Weights of a small GPT-style language model, trained from scratch on English Wikipedia.
Architecture: LayerNorm before each block, biases, tied embeddings, ALiBi.
Training: a variant of Adam for these matrices, 652M tokens.
Each number is 128 + 24 x the weight over its row's rms, rounded and kept within 0 to 255. Layers, rows and columns count from 0. Numbers have three digits each. The size before them is the row's rms in percent of the matrix's.

# layer 2 MLP down (transposed), 2048x512, rms 0.0345, rows 378-432, columns 0-127
095:129114123140126091135098114097156138105138117123079152121108116140205138088124132138146093095104090176143109114134115131156148141119099125155096096113169129147084147127126120118181067114108105130137124146144137111120105136173094117169126145107171146163130115149104117124123144132135151125134134164130106174126167123135109113133128101142138127122143143098164097128113186118134139126113
130:128140125121105121086088123121143155107094118117139137119134161114126089176165091129107117049163105123136109123130108145113108154106149104129139127110127133126130146007106157156094143125133149127093154148148127174163131080123112147116105117132088145097128124094091105198136153138136077139129144137161140144090129137120135141111144151122131146150114126131115103137103135162121123136099
085:115084158149120103158179095127146122170101126114096085077112136136115131131123097127121139092156145117161135105144141111139164125111129162122120118127138127102137123148095156140114165109124093134131167139142141127048159111116110092128125157122125126133111118110140154101115089166161118070151152134129145143114156147118124159133113096118177071122139106098139124125099131131149150150124
097:098116108128163143175097116090170155123134147165154143139143147114100169143136111108094098132144134135121122158113066167127105118139103110170120073133186152085134138174078128153137108112109131111066129123136205053089143132128075139129103112092107094126117078131120160116112143129133135114108119128149115112117129087101134110132124137099159106157165138111139141178152160126115127191148
096:130156143094110134114113102126146122129088130110108152161140137122195171100080149128067156123129143154133115109091141125121131129118145139145144134068137180157105101094116155116151154132143138142099087137117119141156141158139159129074140185097152102116102148129141130174113116093130145148165115164139147089136147147138132139128183131149137116126129112125144128083133112152113170137119
143:154106124147151067136132114152101166167121126110121145105093101154113132134116088084106148147126110130144121141087160132071132150143145116122144111169151113088173124103129148179130158152118146098133116108157098113128169127120132130144131089111108133138137139162100165102132129120125128115121186117090112111125115105108143103149150139115141116149115121136118137133151147127111102134141
172:150102163131119136118120086113141164118088113128150083148178149131141097189167108172091117063104141098126119133143098146139099152087138141140123106078144112168105139110096187134134140110093129122096160153117163145130137056139099133116097156122112164134130127127157106129112157135133125130100162183167122153134120123110087154138164124107116113158100124158124118121112151148128109112085
098:147172077100141143123129097158148163155174153136144117113158169144101105133123137125128128138102131151135088100119171132136113110141141090122152122087123135100103119112116131133146092197125136197066100119139134117104129163071114109142105120134139124103094110159112131128134168125147135179133099159156129096124116163141162124146151125142130162177141077140122156157127070121146114150137
099:089115099108119127186093152144124110113094100109126104167127120146122150154072099122118140125114126153116162115121104134111115106116134118116113142161121154115130168110080120136123129089135164116107089079108114146137104107171130118138100176162183154093126164140112134135136116146129104104125135102154142102143073160140131097148152144102151103127131127095130128113131172149108091134152
113:127105191137094182113156116161118137133125148086121133098086099125091094136129118156163144136134138137139140106127111089151113131111131168120098184100165133166130125042158123159114111141169087123137137111135089097143108133072080065115137090145104116117165125130132111132136115121145092128159181108113112154133144124083096142134083162109147128153128134129149115150067125107105133112142
106:130133142145130120107138125142123114124139127094142131080146144165141106115146141110148122133115125143113150150107152143159144097114120139090157130112104113125124107001127191170102084103194142110123119153151114170092164112098099139113148121167134149160123115127121080165156125101134125110148140154166124127130140153130128160105124145149126148129118091160131123117139112122125116134097
102:125120130077099161150160180134152142156140129126148145125139134138135131136138115144129135121061162114151082124120136202187156118148116124148090131140162074115113133072145143104080155179117116117139158141140098106136142104104107127133166138116153137105138141139099132133150107170132139161129103098151139127135112131158128150105110160139073094092148117158142103110145135095120167130100
098:158120130157151135146134136144146148128129132116096100124096117109125141126116106162152097135123169119146102131119106163119148135156106069098132155146119148147084116102118123061140113151127122130129111145131132116149122137138177096167107154099134140109084132080090125137141129145164170142157103152114142177140085167131138154110114172095156138117111098118093142128136160132153103118116
097:088131113130117109140109090092167116123137116136148142121141119128139142161153157156121100105127124130136100097125115128132153091088118100109113136124178062126136122145110094146128116113137111114095097136160123124189097130096126093117155116115129138090176110111148167155161107158078119132178095139132105115131167122139185179149120125122128107097083100118141146165151147149138178143133
101:115127127075145087171167173103122139079135115129140052137125133122101106089129152109125146139151113136104153141102124115145102141120160098116105141140163096130096143154094082123093108135077115152130124163128102109112134137149128107090140128117128153141106124151155125091152069150145115153102138109101095094084130163134152132140124113117085135160063120100129179148157116127114131150087
091:120167122113126097118160101109136117131105110107141126097127137066152127099125146152122114118181134115123133141098134121132136133121125164169140126126120132136177084106124182147107106076135125136119137143146107104101156154118142109128135066091131157161060156101117116153171128108109095112148136110145157116114120128119129105126127140159085118125090127137156100142158122174103132166132
099:113103141158127148123167103122102128115155118129120143148144131139137121131138164155136098106142174169113119068117156100130132142134098135165119147123113147120161072141144115101085102158084164116108094119059138152112093136102131116117126127128124144165114091129145108082100158145133112132143106157150127132164117128095123124116142088156144150168120135122066089110124151125164119155112
091:188097116137152139111129085103095159090121138114122126130117140119119117141152125106084135126116115099132082113089119133133161118125126148141164120107170095121133116177143179130110143126122108164136175105137116113127147116134119154122146112100183147115151118115098132111140085125140130131122143112167111161123159088133132173133158103159118147117120170105112122119093131135086148119085
091:105127139114108169112086153158117111128118081111136136104146120118106121113145108143136150119116140135143149171160149121127149129169122135112112159115098137150162104080073142117172151106150118140117110139126119121098138109124087123115123104122128125084161113107139083129063170147168111149104141137134106146129094146140138107100135162120147150129143104109121083148166110078106063117133
091:114086126133115133131111145133129120121121150148098133188101145133127124113132099192121127128152130096089103116125100138155104119138131131093086128143124139106113172152149155117125142156122134129149144164098121108164146110150118144167121151152128128132155122070139140122140108095135091137165110123126102138109121101108116126155100141135120125137136128130126147109097139143112047124145
085:130112160084123128111070162126141122136164129171134141145142149136143128129169129087132132106138161140131146158106075161159124131101141124094125111174120103173172141152110118114138181125104157154122161119115140098152133107124064096125120122059120108144146130127173194153099115137142105130118158122127159148118115117102135132114108118128139121126098089162128111119143115120175128155129
101:095154132090135136138136144135094161097121113139124117109108120098119106177141110134140122083092149190148116166149137156151144171128110136171142112179130104149128115106147158113109147133120136142119128122186139134109133121156130136127116159125124113135146118112099137132134120125148137113167117133123107145146132120122129146105148086130108149149155117167083131131148185140156121153081
101:150099128133128114129133112111160104115098154106137154125119153143136118153157084152120126152159150135140141152188139130135189129103152090137084101185156100120142156186133135114158165099112135135138128147097151140115164122173128143129122133081122119121086113111108098096114165115157121121097142134089142129091154107153137094107121116116141145134115130171132118159150132101142146120147
097:117138147117113150113130134135138145136113127138165133137131100147136119130142130102109133131126161118096123141132153121112147109168154156129137173117168151100103139104159157137118145124127103098120137097145122129178149152118123131124137125121108076123158137100154112121129182087118161137118157139093146092114133116155109104102144100129127123153146106141092103078155116133098087106147
095:144129150104122174130192070122087091151096123147165100152111153111138158123156137135107130177114161106087135109128157076139180154080136097167151131133129112137143085143136159111142133126146136133112145136171116113159171134141133105079142113095113143164098133142140125142137126151124173130144139149125140104098152116109052144140100113118096140104106117125136162105133132128108158113122
108:137092151132111154139113105115163157166106117115118131143159136124115119096162136138117118115129108125110147145149149116127184152122170109163118187097074068120148127074147144128095117143144082116126155123157097133100145115064162128138166072139114172108093169146118119161138129124176150142124135153180139116122134115152127126115151150102124153128153130146193112135121114161109157145125
101:116115151181124156134104141153137127107051105105143170098140122122131114119118147154139150118125138145132135139118122124101109117127122163161140102124099128128130104150135129112173117100126112099109118124116145173103126129151128117113142128123133094157151149085121136100130163107111122119120158121112072140140095124110118113115125157111102111143124151081087183121145090130148202160129
102:150110078114088149114126117107105158127100114090057166142159112100139106123090136123126161142144163074153120108128157090169111120098118139138172103139143118161127098131156134124135124095146147141106096121144119132171152124118137133080127121105179087135116115134145137171133160173113130127118118137119118136175140131076107114093129124113148126115093102101096134134142156090153201128116
123:112139139181094149147147130122163127099100108120149101088150118149139110141055161171124150114135114088129087133131131167123101105087131149152162090085123160109116144107109099119132097097143115161133140102134111135134126144122184134120155123185117131117093120148163141094168166106081136112094111119124125150124144141108139127134117184126159124116074113121137106096133131155152144174127
104:130126160125137138073140135124123103133150082140127107159173115086172161114103121156091133130137108131098148141138133145117124163167134110110132120145130148141154116147138103164150100097112126120116120119120119127104095118135108149103094102121131139172113130166105184118186136143143098108074117192133160121138123151111135153135123141114108143105119101116105162148110176135104108158141
083:115149114087117081112132194136141079142144111135098191131119133117134132128130107100146128145092111145126131116145126130122126117153122123085122109151106121129158126096129133157126160104096135094130118160172126088146083131132161099124154131160149155113146123122125150091118115129073158147140115142139135094129163127141152111132070160122054161130117130142092109125166134120158144130104
129:157152103093121142147142105105117165172123146123131116117142124174111146121154159093149145135149138126119125166151104130094148116159153128120103141136124148150115111050143088123098150143150174109111120132164136115098121102111085125109063119121132108112108182128054156133134143145139118122118147150109168071166093120159118102134086149153142118136152112103078135088174078128117143145126
103:120108144173131123125155149166124090070108143146134110120120099143186137121127135152128076142149132145109138162060152122107109090162126143122196136177169125117052132146102181106130134147114123109138106099119106126120159117176152132149072169132096102130129099121114173148170127151112117104110059173098148091133128114128099113150131168138111133143117127165142118141111128119107159139096
093:136139137145130102099163145109104105175144152140116084172125117116133137135099127106140149144103175067093134153148118104125104152135140139102097142135122124093093111097110153071107157133124097100146120125134134146113145136131136141141134154110138128138078087135110145139153126135144145144092131122117086161119115164131162112111134121119146108129172120115082145101120103178162137112121
094:118133147120177112144129075115078091117137122095142120156151162096134137125123112150133097158122094107163121143112159114155107136109117147129136147139122148155139136029143178070096096143158128137102157130146118145113149103156116110090120145148107131155111135127160118112079118187127184126173146074149174125086148141144136121107116132107109116111062126162122112104134089143137158113138
093:098118112118120116125130134131127119145159123107160147193142138125116134149162136178129107150110141129114081145114085160150108115136104135084143129153130129140177150144137172141116145153137111123119151113153084148145107133101137157136146121131138089167131124143107124136139117126106113155100153081126142110144082157121151158112190118127089112139108138169121113139175133102161134100163
115:133089121106146131103133144109103141092138131164131164145117126104090085151124110106150094110159177143124154144133115136108149165130156113132149152152066156097145142050111125098127144146149150129143149133144126139115140140124096121106107161153123129134128109152116090152137172119149111143124125105121158119097106114124113179118120118119140111156147123134130124148090110143137077124102
098:158156115154133140109145124110139127123159136068135135126120078112105113127096132141115137130134126121106109108135158153137145134095163162132120112134115142132122146112128108156135144157143103121095138090190148128110144139138134162139089127161156100145091126108110122100143190117141123145103160146154147156155127111124081135095127134073129130133098110143141174095127129096128160131155
089:147125092094122153123152094155111122147116095125101134132123114126104138167113136147125124119109143119135154104140137110112110102122139144129123129150145106074136061128097143123110175135113142140102123121118164137089121105126148142113142147117146172148153130118068099130103130119103106124127148115158096113140096155102098119121094097154102097149128133121102177134115183155133095103123
080:101135161108136179120126151115102137128088140140109163137130120130118145122127129081136104140123157152147160150141134116147135075116102142110129126132142105155103156144054150096148153116095125102154130134141150120125165080137089143105122141151118123090114118135118154149141156149102113125168144110129141071102127145104115119131104126078111112129157127102124123079100104137123127114095
096:115173148142108121134132109140142140136150134116118155072121121126138113127142159126122168187154117109168122127122143146144136094137101156068120137131104151127115146092125081120101139175165153092187125120101157106136084122140174099126083116135143115122117118152087127143147151164105181136119160127151190151135113154144113114086084157119116108111133114126150151112120128102085135095133
112:115108167134118168143134130130117147090100135116127100139135118135142151058135122110146116148124100128098124116101099114139121098159149149154115134103147118122133086122177103100088123115165143116155142168131176157152114146179095169141142140135119134135113114117156121077168129148141124145116082101142132124155125115116157134162199160136159087116121118138102150134115124152111124148105
102:161136123162102147149124139152121143104109172143140133103145139125078120155114105126118125133085158133088144160109102124145143133135093108141120143147134102096153087137140191107150136186136099136156149133153188140145149142134121131129132109141128147118132116119134158091161101162114148092082130167126142147154127135140129103128105137139141108115156105137133112128110161157098137106107
098:113155087143196170130128153120129134110131110162144145147138126138106124136126086126115115156119151105191126127104142139146097169150154112123140181088143138147128153173176156145149116130083126102074088141106142104078105105175083135123073114110118146135167150106116137129166102073148110138135098123141127125132115137136122130131137138103128140129147144103117140128135148126124166135123
139:161096160146146167102119117081124113183131149154158134133132111141099103133114121147138148099118133093094151112090083147139078132162138123114150153129122151116126129115132108131099138139122127107073181125099125142115133152105103186121150106147071159143137119157113158107112119154135090114141138136152114118110138135122160138180131186160143119143138167179123159147095084111120136117143
109:123180114121102126114145054146081130134129154080089139113168150123111159116125092137123120141123098099156084103056177096126120133129135121138137104124104106117107109113125115139134150180172096130107115085122141149128126130123091140125082141120176154081106130139158128125130135116110117128161158161149144155140187120121101108090099119123126106134101118112090144115112119136158121147163
106:121153138100100125123133139178107147146100149079140124153125152153129182164123145128143088107119112143135126112103117126146133121133159123141158123111096127161112140150137145129116168145134151141148134142137125088161113106119116123117139141137152108130116125147134134121136144114132121148135132095131129171091152119156103130135136128118167140142120092105136141109125116173141122161151
096:132091143076121118127123158132113146158129085101111140174139144103119133133128105140142166129142150138131107127066126130136153109134189138126132129141144106116111147166097132097140129108096141101154101143141123063077161153133107106145142150147083106109121139108101132128120120169168148143128116134132132092161131139132103132107112120154131124133105119112121105100137164114115150179143
102:146128130098156174047154088158165137151138152170131138150122106137082142121132108100153132150144121089105123100113122164114157134160160096122154154122145158114177148096101158143142124111120113126136136100129140137117136125145160153138086133157143138139058145124120120123107110140136108124096117150144123142124147120098142155111096138134122118136179102162107136103172113090149164126135
114:124131145149170079116110102112126172140090114134149136092091117157080150121156141158081126135153052151159119134122133127141133143135209131100076136118098149089161130096148108137118120131133131112148099134097132108103114149105155139156130113142103168115108106144123149158194124115141105096094136140136114105120128126135111091113129101107175125090141100153144117111151127152126166115156
100:122138127152158113130111138124138155154124109138108159141081139102139126170139155126145139099109135115186097161138113167143097160100144102139127122134141144127133111110077174102102130149127153124116151153135134114126138119167123120146128129087162138144130113140117114118138135075147123111145152095134084136130155111141101163127150168127119140143077107091121174166129103145132110188133
093:097136106148139138130134147122128108124128060118141087122091096147135132106076120076114123170107113111159104142154176137094121126129136149163095130130099087091148073130097125134115166148119130139128134116137083168088111119112129107119169107093151120115107156120167126134129133144127138122064139158158148140129167116155110127179135144119158084122119126105155172143143161108102069138148
113:129095169134120111160130145110130106158156167143139132175152128130177165125117143148150083150110166106107166098123136143180153100152089137091108148179116091132139174122100087096139161138203108110140126161112166134129133135117126144115109140093181117142122119154125124150149119133146149134135145108086137147119076135113089115156106130093124098072061121107095175090126136071091126122129
088:140153119139151106147120104131111137140109131134142130114164143155135170135147159179104155142142139138097115119140126163128149091101144141118124109093176114138104133152160136154118131111108116106138073105148158134149123103109124126071158150154107153103149128167074129110158123159120130165118097101119129109105147131157115138102082114147135140137088073125169123163170180142087152179122
096:116132132166133123122110137107133126098123131109128109158150128121120103132136100098116129202167158120107116121112125118206133133080119099104169121156124152145137153135100142112116151107094140110125132134146121101122103126127150106111144106126147103114141135132134136158129111131103136134158118092096124100123066103101135172128116153137100164098147123143131130152117100104168144131116
# layer 2 MLP up, 2048x512, rms 0.0373, rows 379-432, columns 0-127
082:146080153129112144125138120107153111136142089086118112115170093137114126113164103147152121142137121077121156079157172148107146149166114118065133144141053160135080130094169130137150132109144152148128100109166084097159153091131098115123100127150093092081119172149167109126112143098113168150151144131160133124156124115138147125156102141092161129163121147151104123132136160121139145110137
093:130140111098147127136129167148136160129143104157133160126138138140156185142136181140117059155105146122152147118138090130145168099114140161124163098144157106119137132112147139136134120137121107119129106129067101132175162122096131128119154133119061110187172152120101133138103155131126126171164137114122107120151167115145119124131076091159117155169140144130124160083143134081146164152109
096:117111091143143133119139119106164149106118098142123122120092097138132164157077116086144113164122116124150148131155135110100142104163153124110114119092152164090129124126145107155159151193135145133113091095118115097101157145129101142069093107103171136113150114113110115156110122107139126141135158134102130105105100179124115101134131097150127156134132153130102100152198154098132129130154
104:147109136116105129093101144103104122127137083128121137134134129138133138113171104120053149122139088162113123106140130065096127099179146119161109166088158145106149124114140103092110128099153127138170156170167078161158142132112060136154109109136104166143118128115129104125141152160116127134170108118143119130090134130137128106153100105165152115144138143131159154163101103145116113143125
135:135104139153135107112170118118118111196119123120092187135130073112126182098127144115101103143168073115189150148116130145083155120146117148133126134103161165120132115117121152162107120148122165154129098086139124108146121146150076130116149102120136133137118177113115123153115116159163126180132107126103147118103102089113138121195106121094158125175143114089167144102118157128127162163125
076:116148119122107133118128129195127128103160100091113138134109098111131111136114114096128100163138110131143152122140152094109137157177128146096149157144091152110088153076138094097167118132147136125166095124151113131162125103105129153098118121138125094136163130147137112146128160121134136138151155122148122114135123105159103111150088107114127149134125097114121090130102133101125152131124
105:170123121125145145125090092110159147163106104109159144118078130111175184087131114104077118126145110182144156137159105126075154137125141122106136103125123104135167169121127140158145121138123122114116129127135135120142188168125142139082167128109099137138119130088112106174100101089108129117141179104110149158108138158126096092147145126121121155077176132105118142153141116060137130147174
109:151173085158096118098104126137142160149160125106120131114118130148102139088123127119118161131122135102078141112125123119124162166128114147081139136119097108150143084120119164143143131125132132114148074192095114135104123117104156087101109105176145137114105126103157118136171089147146094109127180080135205162108115144109134114160134124128178112100143108105122131136130114139109107168172
101:119108133160132126125110148098141149118118117146080125122144100136105120130086131158102119142157087193165153120122104103151129149135176130093114162174138140097137160115119113163145123174152111154125131100135134138140130142116098083106149093142127127138119126155091103154088153110185147178132171110130106119122123111162147142154090110165171156124102168111148109128149094123126146138121
084:133156150130140124123112125142139129115149148105092109140138109190115126086156129156115131167120116092107137102122182152094145156108103158113120116146099125085122155092133140107126100141158108117140098126143132129141130116079147105118098124177146113106121109118158107130143096107133146140110142190133145100092117114134134138103133144090176122091113146160164181139097125063139150118144
102:146166099159098128136115143158125154157142121094137134128127138140106117087173137160113135148169144137157125119119130169148167140119141145141171146123074112146113074127140120119088131143108138137141120169098085119143161132120141162151139125099146105164128172109075137133162113112125125144124136156155114133159127092155148130153123162164131128123120155134151095126190090136114089179136
103:132169121121124155117164133094161079133116115154141147132106097129127105121101103109123151148180122120165146123144139134153106086145148115113174127098171123138139117124119138122153141113102157151116152139140173148088158124119141076136151127081129112118145123137109117123116154119145132113138135094151097137142107096131128137115132099141100128145156104146133163163145135148090130124128
100:138143124100099112127167114113150079160152086132126121150134100089168175091113141162117088149125121128139124129143123109104127135114133131129151119117142119118157162130130082131098136103119127154115107114145128114159121107097154117100117099116126141109116150089088143129161128123162219153147120155164149144141140114121163120131099099114142117145133144126149155125115141139135160144158
104:170135137132137114109096117180102138150112149135172118141091099113160130157140120174107111116099160078144134172119149161143157131117109150121116117186114129155154104123151161142109110148115133139165113164144118129100129122112107164132118129130174162105154117123128084140083107116105088122085131064144128158143127145140134106119130189128129145106110085076111153118187102168109113132150
098:166156113135145112065150147128145142118110126103132163125121112127179148108126142111102101108139108105105139128112122125082128082146139136100137123140138149108117120122166121150133138149112129160099093126174123110128141180101103109081147115101109148074138128121098119117155112148117111117108122140119159126121141151151166113090132175166129132093143120075126163144156120147135158118138
102:152136088161107150114072097140080114134138124113128113079099128125113150161086103107105122130127110128145168148143143124104119169126123127125136135154076170156129135115166156121144098128156130129114095108111123109125110093144117111109088155145176181119107126154094131137104142098135151120117173129155164118125113159142108100160103134113099146164136108114098121181107141096132126132120
091:092145169127124143133118107121142117115189117122128111134095103132098136114153131107122146148122127183120143138146129117122120153157148127105123118056125178158086120119129119109147106136136141132196136140104113142106079131105133099132112119123123133100143103135183126114121113105170113136151109122135098100113103129154099167137140125071145139103116105162149111113110105080136159136128
099:115107084125143114148164119127100079093095126148126134135154107162110097112131136121137128174131112114142127142116155113126114129082153152140194130113111122091068119121107136140159114123136153124137125125094136163092112124103120120115075127111160100108129149178121149142107170131165109117100087134173150115093123109125127109103126160074157128113144108117123209109121112123057158170105
091:125131119128153138101138113098152130121103133146143123099078073141142140146116167150114143164116131146108114127140166158124165115127133152133115130107115133099139104119194098117138091125134194121150107117140149165102096170121137147150108152162158103098060139146071131127139112126146089112145102085148083148143148146119130166115119143107120129125121109111133144085141121118110158142128
093:131129135116091165142133120201172133101159130128118135139109130117100152137102169172153126124103111125122131125135159095112112156125106135116122132144146146123105168128159105108152089115138103120180091137119143159107106101158137121101101110090200135115156118109150139114147115083151100141151120117112077160135126135142109133185144141088203118135121103096124140114076169134111163144135
107:123125142113127135142145137121169128134144068118151140086061111133159154098099117129146149130123100165136175130108099114106137175164106130141137112096099157154115102120142162118136110139125157170133122103168145125084145103144131103145114144113141117149159142153099120150123151114159121123173141130130108135139091076136096128171117092122124105147137124105129112142122170115145147179164
099:113133115135144127141110098157140109105128121153127111124116135131113135149131110135138105149101145139157153130116125090147139162078115143101144134158139120139110127115118136152122125128117149111130136147115124113126155147112148132145119128104122125161124186132134096129104138144199169163154108179116121125093148142148121081168128129103114133121134104114149154146170111070089113135150
099:121123147139124154115115134154126126169133111091166139122142127168112160128132119158098123125144113109178170148092158119121153176163153145106111146136087140104123126111123163144114080136147148148140116140135119143128135143139109113150151114125161094099169130156117096127076138112140141125105116096153143142119094168140124104111159156172129134130138166096123154150143162168137089109119
098:122153140138083118129111142123129145178132124091069118115100137097119142129153169131114132138152138101151162097145137136139138104127125166128143131123133106135143090124137133159109128123115148132116109098139106089157146090122121075111113166174166123152109154135109135138121092095138169124117123128174160096165159126151113111116108141120101159133128135126131069117139121126140128115169
084:169124127168106127117123126149132106144120124104115116109149127156113162092141080116132146135135116124144144139118157126121162136116133147146119188100132118092124162102156130117117110150152113101136108108152033166151121113128095095081125081155117116144100146128168141143151110159139106120121115156125137122139125135155137126109117154153138133131156174144113121157118157122136121178125
103:148104116114134143152146119137148161125116104129131145124151152136115123133113123139136144120096136175126104118123139117146115125154146105143152157098101129109130108115132106105140131148117104156145141165109126209149167161165107128105152087135119076123135146152110118122122130149141158109139130126114131112113124063142149150136124142092132108104137154099154108142114117092063108131120
100:099136164154125145143123136151137096099103141123138120145167051100146140138135126116142151147161091118083133124118134090140105130116144135108142134104133141091093137122135136136133161117150150118120155124199108161124125128093103137118121108101120144145143125122155142137136109142122121148118124145133140066133146104142145137134120099125191131127142115172122140158155155146124195166128
111:152182100120137127094103084104152124140136058088155104100141121154154129117090160159095146155126141094111143107149111123111150097109175167135093106119144129119116172114117092146152150112130155158136131134087127153100125130133164108092152117175129105144101142120163131153166138156116105112138116137143143147131152183120155097141164093159129146097105151094143130114139138120126155119107
103:129130129123119160112130097085106101143171121113103119117115112160167150094074125136117142133088100112117134123115131126100139146159155145139100129165072114159149144122137065144083104137152153171145112118153095100075141153102132111084106122165141132091140119179103125114132151145137093106140166128121114076153125092145105139152107118139108114143113128144130113172115119123118092177143
095:135122133125118114134178043111141157112190167137141136122057123178129130085119108107140134147108146121141132166115143131088156121167109117112111103143113137127126161118125133125134055127138133133154111154126153143089147147107153103107127151145126092101116114159124117135106123174130150095115111110120085148092081152116129170143146147084134112126178164112176165144097126100112071112126
110:154119145108134136142116120114132128147125116115128157056111126114099111097150105095146158120134140126123122180120124139124120111142168130127151152129131169091102105102139094125133153108141146149113148129185144152080129125128098124116106111115170130124159134141064134138108122122167144094145155170154130117156124100142090108118130137145158138142147087116129138098133133136103156138115
103:117146141184127120100149143135145087111153097146100131086158123106103168083117141176154077171185149098120145124101122090148101149141143161082142138104119138142144121131189118151113105149159135123165070107109126143176090126148153104129094132148088086160108157131146150115123095144146153123129136175166152100174119133118185159091106142142130119157116131108116122114097117077141134143146
097:157139102114126153119121140125068083139098132129114117125159165155142137150086176139141067164124136127143121142129144129129118130111144129114147178136142125114120136113130128123124127114162135152139148106091101165177108109128078128134165106118193079157129150189163149130089143103165105127133110149131140135115133117170174155094151148147131155146150140140127136167105144131117134135113
100:118141120127110122126113103149120152132153092102090148068117142105122149121151167122151148162145129156116134105135140134109149103108102130107161125059116117160121097122133118122105119090144140128158134128119127121122120137129112160123099137126129106116127141158126148131113075132153118110158116136138158072119125136135131140148131166129104133121149136133113135126173166117133119134112
100:108151082127111110112154151115090144148125104092100143115150131149163163155096117140144060155107089170160162126114104120149174098137092122106101114167114123090128136128127134131113117149134141112127095128135138117149121117132138198152148131123128137141123160144147135140139140171131126149115143137066116140103115142142140126178113142107101123178146179107144116128128160154129099131140
117:133132145181133094111146152126093158174123148122144130113144131168099148132143111088153128154201149173134132174140124134138152159176134145109184157130091141139115154113118087101136138153178120132158149156156122115104118108134127104157099123133153115123091133201126087161111134154149125125140160144143186105086094086135165136131106131150119134146128109112137134128117142138121090110116
099:161114111114103110132183164124177143139119108109150166107117088094091131114105115098143093115139109151138134109121150149147160122109101121140151130095129130078140128112139146143146149140105165158160138131181145109146151153142108147064120138136082116179163136091123108134107112157141147143173136140107087159146125080130168117123114150122132114165141173160148119119147090077121138181117
102:192138115169125133098170116123083138127149152110141157105087093120147125123139115153150132119162105124128117138100114117127173155171159125105158131142123136096128121108141110107130146141143169146127153128129146139143121134143108133139162144094113127128109132121127109138069136143120110125173163108101141124143084108138133142111050140151149145135115123107136144113132173107124091144128
095:127130134126108162112109112124112077184130112112151120121098130145132091107112104122115109140145097138113132146105128122074144118184117136070102167163105108155143183116103125116107123112177157146161144150146136135135100104133116165156081114156136170183138114102117136151104157147152115146144132140147085145149113087125140144144135138130147123162163130152158113153130120152158113106100
094:132106109157119141129109131100100157179116116151176137103157104116109186140071152164134134144106142199122130110147097099122131140134147160146116116113120153098127097123137120173113122126111102128116098122145100180097154184127068094106179161161074158146101131162126097121121123139145138117117136148129142086098139151122130091147120136123137108142136171102166110120128110126101093137248
119:131130155126120145134154121145099117125140137110078117135110095126170075078159158157133120142117102140141123123115127110105142147142119157149148136134136113128126116128167096090095089134148143137127136179138114115154130143105135167149119114091104134147106135128126122125159120142112131156150098118127103153149115100154128111128123187112148117120107122145131182121126095113095136164125
101:135124107133143110102108155149131108133164117142156145130120131091124169093145115114087165144109108172165162151111113152139125100124158155143083111121131161165148125117191163165117120141128173139140108155112120137120134156090134154104149121138124174139145124098117110137129095154162110148159140135153103096073117109122133091174131101157105154085109103173136106158172112119134156138133
101:119163129105147133114143091119141154122125114155103171079124105114131151115115104127130159140121125153129156144119144134116112123154145114116130168087160198112151158116120108157157123134118159119115119098107130140105181148148160116146179113094136065135125138131107133140150125104139125142151133121130103100122088142129114136103151115135102133146140110122101141157149157112134137117142
094:140153143164081144103113134176158087167159127145147139110149104107178127065145107118083110123118137129118111125075126131156097109157130112078117140150136123164135155101163117143117140136165102142116142119152086140149141106144092161106063123143191146125139125088132097124106131137207186119150144149110147119148120133131142110137107118134174172104117152095125120111102126123122113138171
104:168157112126137170100101124109139136175141115100170140132098096117136108149151155128106147089112147130162148138143135129155117162176142116075145137169093139124113158122141091173147143138128100135085095158136148160145120167168149112110189128185131096110161118105103099149101108125127129129111155108134122147191129173149100120092163166110112146116102130117084097118126122116130100131114
106:117178112139145097124144107119111147127102129124100138131104126100110188096149153139129137148189093135160150123151117124113104156121125145152126139102130116133127097127180103165115080128126183117145124166104118137143114154110158162127099118165155137169075130156118136133140122109127112139141111175150126106113144120133114102181075145150111174139145195138166133132171119095113106145160
103:125140123149080116140155090120145153134125127140154141126113136109098115139158145182121139143184142140158123124133110129123167145104097131131150115110158105129116062131119113146100134164111151119157114113139158108108109100135179123150124096094138129137091159135121150125172098126153166171171118100089136133114128073146141118148136136122143138155145105120132132105136160140122085175118
108:133118096121117149122167100151099124155171135143106113129093138123154138149134129136150105161114130072136119147109139111119194151106076137147148108152116104136118124127138129152128112103114134133135109112092117142135111124132160175124118151148146140121148132123106129123122092162153133126127120149167181132111153139134159130202128130087138173121134112083162129153146150116126128118098
104:127103114132125121113183120127093114139096119099145153108158111162123135151101136103092106120118141109121133118145177130077129102129170108129126127143114123084127101108146123153109122117157151148134127135113076130112118121138126181129133065117138103119129164169104132129122168141146112103151161109096167070118132119150174130110105129119116125138147134065109128102144137142069089136127
102:116131081186152156137101125091136107116124104122120125156135098102134137111066099146116167154124081105133127085127128116133144131131109109120137152142137123154169111124127156142133130166107145105116138111155143164119175166092138108096189135119088125115109144129133145101151087169164135153143112084110139141146135142135152093121141150121146108090133128057125135158125158108072123176147
097:116145159154076131114115151135138125170162073123133125139109153100138124125143105166088084130168151109184143118133170099119147159147123139134126135128107109137130105115122117073105109111133124125157125146144088112177131112160127163162089078126166144162131159111112118127163156114159141175153128124126147170139114144172136115160119139098104145115105130141127118164105135113114157162130
107:152146112149136115106106116103133133128103113126147140106115123111111127136102203180094142126122124112174119123130116146118186084144151147109105131088115136108116099121154062151118125135137132113119092125085113187128137146101127102123164138144097134127099149140109136131113132182113121137131116133108150155103162154128144152127123151112146136123156160140127109090148152135139120125168
099:126181152154124143143092093124140164149154126069126116121135103156126100148142087081109132131121094146118140122123136146112153116094189154135109162106100121119179108108141158118127118160140157138159143135161109141095098129120131119129123123113116176167150148143166129128134126169123125125151133106109105156139112131132105142155109119143123136141135092128174138144166128140115115133099
103:140086115129120140155168150162143072130136131126155132116144085142118120073110108125119117128122138150152109150147134138152119121119121097087139132128100117133149140106109193104141117143141157168140136137159141143141146130131135136073100092133189111118129153122131054157126171119170122162120168121113106168133091124123120116096112118107133115121143159132113125090096116127088114150133